From a checkpoint of a small transformer trained on Wikipedia: 167M tokens, 5085 steps.
Each number is 128 + 24 x the weight over the matrix's rms, rounded and kept within 0 to 255. Layers, rows and columns count from 0. Numbers have three digits each.

# up: layer 2 MLP up, 1024x256, rms 0.0732, rows 734-744, columns 128-255
# down: layer 2 MLP down (transposed), 1024x256, rms 0.0658, rows 734-743, columns 128-255
up734:137162155109126153164129162182204113115132113138116139130140162132144131129049108130107138100130117130102128096150132127102089185177114110104126168082135136111148127126148152116137128111123092148150156119149151102115114109136129141161062100108136126089072069108139120127129102089123145142142122097132098070159148125156093142123077131098117114100137169120122117152128159127113096179132
down734:110090154119161117124129157171156100101131127123146109165078124129136105155137115132134119111152101107103120122138117131113127140143167145118136124089144097151126127126148172144112142106130159169114135138121169152147129137072165120132112174120112098102119151103123077115099148149092118163120127153111155134101103124106154125123069165122155136096147156120122131131112113137108125143113
up735:121060051112090113146139118147128158133120064085108158089136149160118165128145087159099145101143160106120098155138148157109116161116106077102119113132134172150093132120135181142142144109134153132133102123130090147121149105121092133166132125123116180128126100086147120145074115131153169120133112090184128146112156119112112165157180109140142143140137118101110118137106115133097071147140
down735:127136138117133137119104111148135138144142156143156106168130121106119156147132137130135186094108146136108091165124151149125110159120119115143101104136113172186139103132095155124124153094157132121077132088104123089139093131130130119135105132124155144130094149111114158113150122106130168129125133106158140168134160116088112124111145097132164155114123132096124113102147153144090141147164
up736:124117161128127140105115142112114108167161082118096103134167146119171127137133154160120104126148091097164171111142146142142123111096100145121109132112151113129121136131130146111129171138143137126106114156138127141112140114093129116111141087128129119136140111131148085160158101145155147130104107115132151108151146087140149102134103149108125141109153087103151122133159118109124115122101
down736:142157098132071120101123083132164146101125146143142136133111144118126171163121138124103163151147171124132134092131100175126120151148134119106153158129106117140097078154086133076137122129118139117148102119118110105143144149115175140123141126139119124120144117104094141134144088100102119150138074142124124117134121139116130154130103128210163127128090119112145102148133117148146141108152
up737:105173141092120174104131127102159094124171095140165128161130102164120113134127144124167131130159136097133164148091119143120121143145129130131090153150122120152162095129138110152133093068112129111100089124115141106089122111152167154132084090101146102120134126129157154122091148120141113184116136172139165136122122120128121139138086174133127106155145126165113116124111106139098156156128
down737:130131148174116094126133100147118150122124125131074154112164133116127133123123130094091146155165153097146161125079123158123120104167111151091113153143086122117089137150097126149121151114160135167148143129127144140136151122132139097109121143130132137136101108113102139146152142152122113146125121107137141101193115195140158112104155114147147149102141119126104137092131154111093116107169
up738:112117112121109133163172090085139144134168124113114128148118096159112115122118138168153134124124149125088112141168091099139138143113151122121163079096125087125120071150143129116161119151135103111112086151149101118138083154126138119178071135078128162150132113119152146121115153095169109095100137121158176132140112131100146135142135144114134113194154171152134159114131107138139149083163
down738:152141129167131097096129131080129128156108092159128131147115147152138168068116169147193085167135127163081145096095169140148104145121135087118139080110090146148132131122172128120127128159137134101150086106078166113142134136116197102170104109131143144131132115148140162085140162132165079130098092158128105134102123146167117094143120132137093123169152146145127164140141097141119174088173
up739:092095142119138098106148148121089121121134154123136118116136154100136121130128075097136116130134093091122132152117092124128093137092130108127151125131102105143135108157123171126110132104113119126121153116183134109132142153148113114105138092119127130126132074105148184150112137116175073104145151149140149155143119136166161125124101120130161125111135151141167104151148147104119111133120
down739:120167142138124108160141132121149076129134139129153121128125109153114102143144111128140140150076139116134141116123102124146116120166138165127104113175129120116138090138105124080138126115129112123173091125093091179111143117130092127132123158074148127190103109105139116082115131133148116098127102128126158138146142128120100154106108117141128099132136165126145115129099125163098137114133
up740:106143135146096145151126104133083073166118121102117146166146147134118112150090129101076122150141158102125105137146071083142116140124122139152130127141129142123107128122139093110136124104131150120118139129138158151090119111151147138193113098090152087145079116145158132167108144122111164163158171100150107139126122114119105146155137101133123123111149145127166148159111120096138103137122
down740:141126135112132166120140137140144108132133172156130115153159126147120145137078140129148131151148106117138149128124170164135169077142120098107139119167124114136156140132180166148132113134108109119127141135139095147152171159105093133119178123154124121112119142119117099091146139133110103114141143125152117095113109085116144127169149111147121148148105124127126139147129096181121128134145
up741:172107135135148100147121121112112131157125124111136141080137138127166111142131142106127118146134127098134098122107077129124166115138134093142116125112127103133101129103139156091127126106116107101121136130106109136099139117129114154103104142147159130125131125177140108147136145121155133122154134121160141102162129135145101117169122084102117123141128134125161100111164122120173128128116
down741:181142111110093125102109093110118089145126132126106141129117124137111083149149084152161168140125132113178143120140146117115091133131125108112145145097145122133131120110116119095119149163123136092137135151150136105091136138124128164155165126119152124124112096119111130131092129124141129142151095146088121154143107135113122158124162147145112141128157139132136173167162070100099123121146
up742:120108089140166150117149159124132153128156102121100124109160119085143114136126160143159131166117115142087105125132175132139143176168131075137139144126130117158153139173139154173129103110144125141115168129137186112106102129130078141135138135102136116100108109134089112145145092121156121143130120166095131098129100108186119077128125135112157117146158092131111137120159106110121112172129
down742:096125106124176156153088141157153111124114134110156109159123139113131123116114149120169161157164172113151126124157129123117165063123125155136131133127091161162122119125132079166135121138147118154109141111106146147127092176124154117115132090135116185123100148168153118089153102158158114094104134142156075123120138077137129141120149138160157086151113135102167114136107108095113158114133
up743:176155123089141164105083129111131129112135101137136121149166128096176146146097129145106138133182121106114137133127142101087137145130128120070147183142104152126137103120115158161117124119092089149201150093132100154095140120121119130103109091121134119116117099186120075144156086115118121110133130141114127109162123133158108147121091069079150137112164109114151142083168126106120138105130
down743:112142132126123134156078161111140156144133116137133117132137130131159156126153165126160117151113142142146121140127164139121150107123106134105118119092174117130122174134123148123108134179099147152144123133112146127118111143109084163118131139157091157130174144152104091146140159113073165137095166104101150119126139130141101068104096140079119135108127107119159152124158166076115165125115
up744:123125129120166140110106125118150101106134105146122074126139135143134116125086148140161100104110127135141151094117098129078147129118138099129112148145124105119153128096141103125153149142163112131087139109149143162126158114154120161089127112122149120172184141116101136160113116137134147110070107165160112065114161107130147168146116136128146073116131122119132134145105094103130124066111